From a checkpoint of a small transformer trained on Wikipedia.
Size: 2 heads of 64, vocabulary 1807, 2.54M parameters.
Training: a variant of Adam for these matrices, 103M tokens, 6675 steps.
Each number is 128 + 24 x the weight over its row's rms, rounded and kept within 0 to 255. Layers, rows and columns count from 0. Numbers have three digits each. The size before them is the row's rms in percent of the matrix's.

# layer 7 MLP down (transposed), 512x128, rms 0.0393, rows 352-401, columns 0-63
103:114118120113116118116100132120144125112160118152133124071100165109119116113151090168103116142101104106133081151093097114126145151136118158111139114167105152135116123094140133160117124156164125
105:103132130128131126134154143141153093133158132116130121078087129128120114131127129154122149105130160143103142162143110131163127134115136109119121112144100124145112122142131155114138100165107092
090:154095162140161138101177160149131137167124149140110119097149105077113093125092126146107109107139113130122145128151159134148116133127138121128091110122116092114111118144133130169144133130127117
100:178165149107115170115107139123159176141133128118156174126121112107124138139101131128139133114124122096128151087118135111139122123138106105097178126122120129128120118155109096173100115125158130
093:122149124152111158117096156163091131114134062145142162142130148148098128113144141104146125107112135131111139148112124138118147160129111160138144073157102156138097107154143116172112114126109124
107:140130134128114122104113159120162095129095136161128101085136124087139126163099158119152128162136132121157186101131175130122137116101211073115111118119133107115142112171117100114116117118115161
102:091140117138159104126147124075147119132145103142132139157133130106133114131122117119119137154157176133153111152149091114148153100115133082121112127157104115103105123113110157131150119144109140
103:146149138112138119151156099088105122091108127097140145126130098080141109136115106158121119125147152130138130148155141139073157144119112112133119103126126149162124132171093128109152142124137191
101:134099124094183080116124124158136142157134099125151143123113096144091108169094133164158110160123128141131148139127133138127160129125160106145111120143135137121115136122129107160110111107187117
101:167107148125071091105147129101112145104120087083086140118088132139101149130091103096136091147143136165097153124108091170079129153151144108120120116120114137150117113133121157121146132137117079
095:149120155123107124124162096128081133131145137141107160127116110119120142134123104082105120107150161138160102142172074162134113087106083190114141117134118161155101116131101138118152135142091137
090:170144127138148128118148144124109133119120099155156125091136140102137140164116147171125121100138115154128126091073090080139119113107132122116112141137078146192158113117082127127133144137121132
100:124188130141139105116072132131137128157162100141065149129150133163156150139152130177093119148126137094143111110144133150144158152097090111102159096109146145156122095120112129166101123141099116
100:105131120112133151102089077078096134141180094120118144126131133079106105107090147132153095057156104107129110111140070127160104104147107149137116116151126123134132115071107135133138145130113137
109:109099111117166138088112126156087139131127089095106121129133112134106123140152158172139121134129127205167172132112161101116101079178113142082163141096130118131118129115118158121096170163130166
105:154124108098115122176113127158176136108133122115115164090122148134131119131127157162142150145127128103123146173147126147134155126125080109132085120145112101131177126178111096103105143154126157
092:125125066115168139110169099141124091163103116112132129147123148153121148123105104152116074115109133153134130095158109159136114151137089091129140108104121149114130109137100145132101104150158110
106:128120157164171171150174177136105101142142151120132161148122128129086139122132078106161133096138119109120139125116078166132138190138121136114134125089103167177132128159147120112084150147127097
107:142161099104148104158108129171098159111124145102124149129095110122093130150156154106111059122112097124150118148195104139098098148097170138132120110143133133134160142125125139107121117150077076
090:135148118105076084169149088137129107144120116091132097129095100147153165135173097121156124144137102149135143149147134123140147129132148114112149119101147133104090175141110141161142160058146109
099:120145141125128084139149136090180143149135094111110142123132121082145155141124149129133167136106166101131123135123117118114177076099089151133113089162112143138107128118129076183100111118110139
104:120114077099105157130142121137097156111175110165144144095110122111128086147095152095110144099126186136134145156110148131166188153113135125102125093128167142154090159133118122119125096124096120
088:103122092168151136130178123177080138169111111170160117136090141147136156116123130170088180131162137100144150133111065122146117146143152106128117094166157124129127105179122138111138100101150094
087:155099133122147166129106136127125119111114131135113127120136141079110131173128126112117133108092166127102157132144101120150149105122153115148104144103113143118139159095088120129105098124120121
107:106091097127108131087105168143135121159110105116116120134178136145130101119089132139137137139126138151091121128121156170112123112131129108161130119149115118089074149152055119127114115111147157
100:155158157090134141084129161097177160092121141090144092138080166105142129130123118078124084131105140132114161127109139146083131131121098136121123114149121098113105124115133197142128105134138093
101:123094138112107122111106068122161143143134124127168114078149144154150136159143097135130107152118111179113147092115113105102082152144125121175098177153099193130120123130100120129172121117144102
094:115149120069142130160137107144116061114132089110134107145118116107079110176109175117126167123121116147122094127134130129133140149139160124109104140161119117145148129124078129140142159113140124
093:113145126128145113139153115115117136136106124105084118146101089134125150155125150107124124100167098124107130118144104170134150111129156133150141144113151122166109176121142139140143104137152090
105:126126097040112110124161152112131082133126147089097124115118122141141135124139139145132134140128163163129156122157134163106142121109144125144113109110118161144109132126137144142167108131169110
091:126110101160103117113146118182137158094072128095107125165106095133139103135135104119140135147137146159125129143132137141123145112100154127136121169166144173104084138155133111088150177110107140
087:142126086132141129152125090153138128118141132123085141174161126141120093164096130124129110102137126146114144132149138127188097133101109160130151107143095103108124142125106103116107175144129141
097:134144127129148110098137149156159101134142140162119110144108161165143131086091098139110137123160095154112102123133136118166186118121121115156160091149122115106134120099136123131132113113134146
101:142090083088117096146166116114117150117166119130120101141095136163156129112142141126119140129110110130125110146144161164121122122103113094130131138102124131156167110095141151113119150115192170
106:122115132141103121148123109124165135128090104158082159081100085163155148115095144115128154076112142127115114114067124155142094116144134158154110137117150091112135141151140146098085119106120126
099:164127146108142147129148121115109146147111087107132160112145114146188141118151105127130106114144149100140125112091129154114131108139101140123115134145157122100127108079148109145079076145141140
104:176087157129143136121116107112131107122148148086113141127121125124127135139097131145127131101117117141161074130070104115112163149135088149173123134155065127132113112089100110121121167144121159
099:121100120094143125115172171133147096106130113176126144098102163148167112157117117100140137149113149138103115099127144179150098119106149135154129092175132194123120116167128113144134104092088134
093:126122164133139101134114135115141104117141139132125152154092153120104114119117141150114129105123120149121102120129130097147108114106159153118139126165100192146142151128118134110165105121127128
102:118125059112132154090089154092145144153138105150138122161119140119149094138174130149124080163110141076141105147125140085104136114155149107138148113158120106135148159109117128119104134129126115
120:116184132171165117143109147102109071099122153132120108139125143133133139086164117122120111108126148122151127182091120141135150156100163144144165148118146109147119116092158164134128156099108183
105:133130112164156143148111115132118115132129110064113134093136120180133126093120079167139123119125102104146079146089159173128138133139158126113123104136116122127131082117129116127125121166116112
099:144129088125111158131086141109161120142172127165117096164151116117122163164159161114120116156119115090091176124102140119161082120150121132124121182132124138142142167145089123158132153084123147
104:145150116126116120109157170118167136101104118156151081109149123113199085132119181123171120121150139101115126141081130109068135091146109117120129103103132075125141142147115101090143136104099156
092:132118130166142152115138162145135124127107110118157082068121141092145125185100152123147139118175116120124167127123101120090105167137170116136122112138125102171133147106144119147116128175131197
090:160137150090080142122085065128118129100122129145091145110172124158087135161132141121122133123097162103136114127102102132116111097144144142120121138163156123154164109108129132148138122117096165
103:151111085118145139178146169147129156125157166158124152123127135147124124113182114094134137131168145146109105112100125118131162128120093104117152123128159180139153133112140066117121126128139079
112:125123148128109111155108106118134122137107100176138128129142145116165117126142110190113154154112142118072180103131122117112147131137178123106137144123137194131149110147091121135122142111171191
092:136169168140135142151107123114107143137139134129116143167163138118110095134122137132092167161178140150142082111123113117131188131124110115109137098161106158132124090136069119130118111142122133
091:107134106156113121113124117122135117161125130152136122141139137106111116118105118153082151169128159119171135142133085108084155152120123156119136117138118147134154134189109165131123140117085147
# layer 7 MLP up, 512x128, rms 0.0687, rows 353-402, columns 0-63
100:118144115142143123116079164139136098126119126138140149137127171091153100137159115132144117145107184138151138112161099097112123105139125112127120089096093133149119169122123167106175128118132134
087:151101149108117135100151138166148109124136101172082130130115095126138124113102079106104109156105092161180127159115092136184088115144106128104096101153098138128172166091106104100129121109176121
100:150166109165143119162090117141172090186099127123095162155139162110110143158112092132132152146108163146124169162121140097151114084127107109136142142128140137161111115155151124166116085086121155
100:130164148138129090102162101123111134149142164129111111132116115164129172099174143092147082108113148139169098165145116161136108093170102146161142098120128111155136123170150162148154140149124160
100:129102152143124170085134104127123144139153136105163113135116121149112132099179171111114164140124141152149117137118095144185111124133117144126155139092143088091147112112128166073111120104131115
107:142155076150149122115087088102150162121138130114134099149116097127131134180154140146123125083134149118120118115115084145175171146163135108135124124126161146169116094169146101141103117119141159
100:153128117162118106096146123116165159157090098123159139147132148103130099144137132097124161139135149146131149131149162121165124142128156113134106141089115155165095140158182102112127163130131140
102:161111150159123137138150135086146107148115116103147102155136152094142117120186141124118133115113075110134113150101123102121134161153134157105151148097121109155134102140113126093141123138084142
097:108119145159176122133121151085143141194142140112076134105104095130173160147177136099143101131134105127156167181146164155139133146115106128125147145156142145110094145128137104136097143172164138
097:152107131195106122166101125120113155120118076145135134144120151135103101090139136151102121105080106110126151134147155121128106121107140100103089087129154083100126140145158149136143116167186154
098:172134127124137112118095091122147090102132116160159120127131104171122157151152086144152111118103106160111143131131104134156137151151166141144156122147087134209150100143119116114093140118097124
100:092126142114132102099137154161115140142123184122154132128154111103146127106106130153135132107154142139104154153122122092121114110104148130148094119145177087153146144142155112067138103142110148
096:148146088148128100083120096107106112118118135150087092144081130140130125073121140155143104096150096106165129119141120128113104125126118108129084098100108120130113111165170113142156106133119128
110:131189154133105153094158109105160085134133145163143093120149098110119142087147084132163088138110162172157136096124106108089125085134109159122144153101146149110137149127123105126146100090138094
104:119117102103115154101125091177144150129109183169152125156129168118127097123115114121138100127085104097133092137172132137161157131111105148093147149124183111121155100157130131115124153136127190
097:170151121077124130120083142162141157125104105134145130111174169162106115100120130090130099100131112122108176132136148114135120138133115112144111122094104122171098096139150171145137178121100113
104:146106152126122144103105135128102122133156112137156147151099128096086124112128140144173112173160111098105101144113109151115104090121147136115114096120141073159083143126149122089159145185134163
105:153114120136136124113113125076127156127088115156130135113129114143106109077116107149148139131138138151173157104143146133095108128127096205118094141138143113092133143150095131168137147141085133
110:139160128123120147144130135107135110142144126114132122108150122122155106143133073155125127095124114139089133143137136111111101170157113174120111155096142113119066157161152144151142118076127117
104:140135104122117145122141095137148119154151149151160157126151090135156111178106102168177130116123153135105119134123081112175162113122112093148134125113175133131129099136150137108083096104103150
100:120139151123142178146148148146137120126183104138087166094139141127137133104116134144141154111122151170172099111156127129156143130164117157126095105128143139155124136123156116112188113095105143
085:153157140118138112172157108098185136141148154177099117119176143146106099130127125122162092145166133145131122093076134169139133130115185172133100164105090097131132135120145145095132129134144158
100:108097146140164101131125087103088104114152160127128072102116140150101105122149167151124109149139124158098129121107094161109074090079105164114096152118098131124143102136122113108094114179158158
103:123156122140091119160137127104099138147110158126143091108122106076155131097117161120120098170128175126102109142130128139109086131153147156148141106132129141125104123148137149145072126120111127
095:127096154090143161083140120085119134161084118123115076144149147122124088184101126131135158158097117163160143140117111116124143105147116120140101143145102149144119133120150107119125073127135103
111:164109111085141096127126083127126127127128099175154090103091145165123117156145073154115135102145129131111132080091111141146108172156145150165143155122109141122133117191098152143151143112158126
094:153158166152138159134104162123083092082131151123128166135120125124140092137121080137149141140072140166119136158093115147085080143148106137156103130113109098100141157149182120149120130101122100
103:082115149098111110097135124135104136156172095165126136120092118104125174098147137108175142089158118103136122149148117144104121122142161128150142147144134110150143131128105101073091093136093130
097:092143148127114133071128132124101117137160161095165134149101077135090095092138126137132112111105123158112115117149150112140100130107150168136146126162133135159110108140123139161095146134111136
093:088138133141132126161089136111119133137132108188103082109139138165117142163123102162087119138093133157142184092132180138107104164165102134144111100092139104140134100132097097153164061112154153
094:121157133179112118166117108110087138163136130157174134109150124086117140129069088141124140087112194168108168119114159087131100167131100156145122097114089127106103135153138107137133110122094106
102:108120116176143120157135108157085119170118098170141133125181109159121139143136155122142118095106153165111149114132172083101091124138099141110128158122143141156095119165160136100128102159103159
096:155135115162114129133155151163124160139139103110081144184137128131163100140079105162083141140132098155122113149153152110114104124146170149090130157136172096151129114161135130149101154104177158
107:099116093120158108124126153131117120187180128121109120087096151076096131120126111135142142125123158143116122138128147091135133064152091114132147156144146102152135098139121162108119128153093204
100:128168104149133141140162133148134113127153145153114154143148109119157116096142106155164169115121100113089150141093121148111118114100093128133131100146155122161095107122159102133129076124072150
100:157116127143100170139112093130139142136155121132105148114115185118109153148141137144114126114132099141160158153154089132117120087135127140134162127113149122173127123117126097132089069141130134
103:127096143144097179106124166136079127139157128138149168103100145119104137121130166120135165144084112112126130145146111124110130108145102111140133125137119115130101156120124136138144138166144120
094:130157169102175114166104154131126134176103139157100099088132151100159100147143116142136123085160154183111103106117187113099122110122153167088166131123117135114131152127141136150131160113123163
100:127147137131161159135096141125145089114124167130184112147078148114119114076108127116105141125095158096113116180130119121130145124153154128148160147130143062135146154113153137069134123129172118
117:098155127100115162122103123161107125139142105143120140101156170132127143115111096086161142092162115143146134092132144161125132115160109137143135082062121138177110095148158116140130124180093142
099:102141158128131130124144163131161140102133158164116125086106150126182143124175142119130130139160165178105153145130114124106140114099105156146154132099121120104173124143174163134143154157152093
098:117158116153140141139142096145100108107124159159104123100136081116115122111120129116103175068145130116113123146123090098111102129138126098094107102096159097171141163136109177152096105140117129
103:112141149126139083147103141132132148115148128173127107117102140085150100106104160117127097120100118138096086096119147103120167129138090132105159079108097118123150122100106115114119145122121135
086:165089187134097129138105085100107125136127147145134108143108110116080113144176133097108156106134129160153167143123143079171099130155083117120126171129120094172110143131138086100102111147125140
098:141145135149160153150153086105114128134152107143165093087152137103164094095133078149131102119101154125064158138083151132112097123094130131117141116137169143134161172123117135103152131117125136
103:097130118163111105126097149081139164164117120174123119087150104146091154138147094157151104088146140152141110167096158120140155163087099127084115097100173143120111128156117098125123114154128147
113:128164097159120144140154146143123144130116148142116133094145121133139176106120117149135150179154141100097143109150125141112146099165105135104144094118140114154153139143134132117115155098173130
094:149116133156117107177165120120128163142126133161106096106139159126139137141150153133139128123121126091107177106132173167106178125118092173157121090135171108109068156109157093129109086099087124
093:104110097124161133137052113097138146170158085143134128127088107104149143141146121153108129138116169112143100114125126087104131110107133138118150150130168104094108186131129113116130119125097150
107:081148131115114128152123079086149102132091127110099145118083147133175144166135104139116089103139077102146142141115121084107110114140138155129102136128128135175121118152120114139125115104079133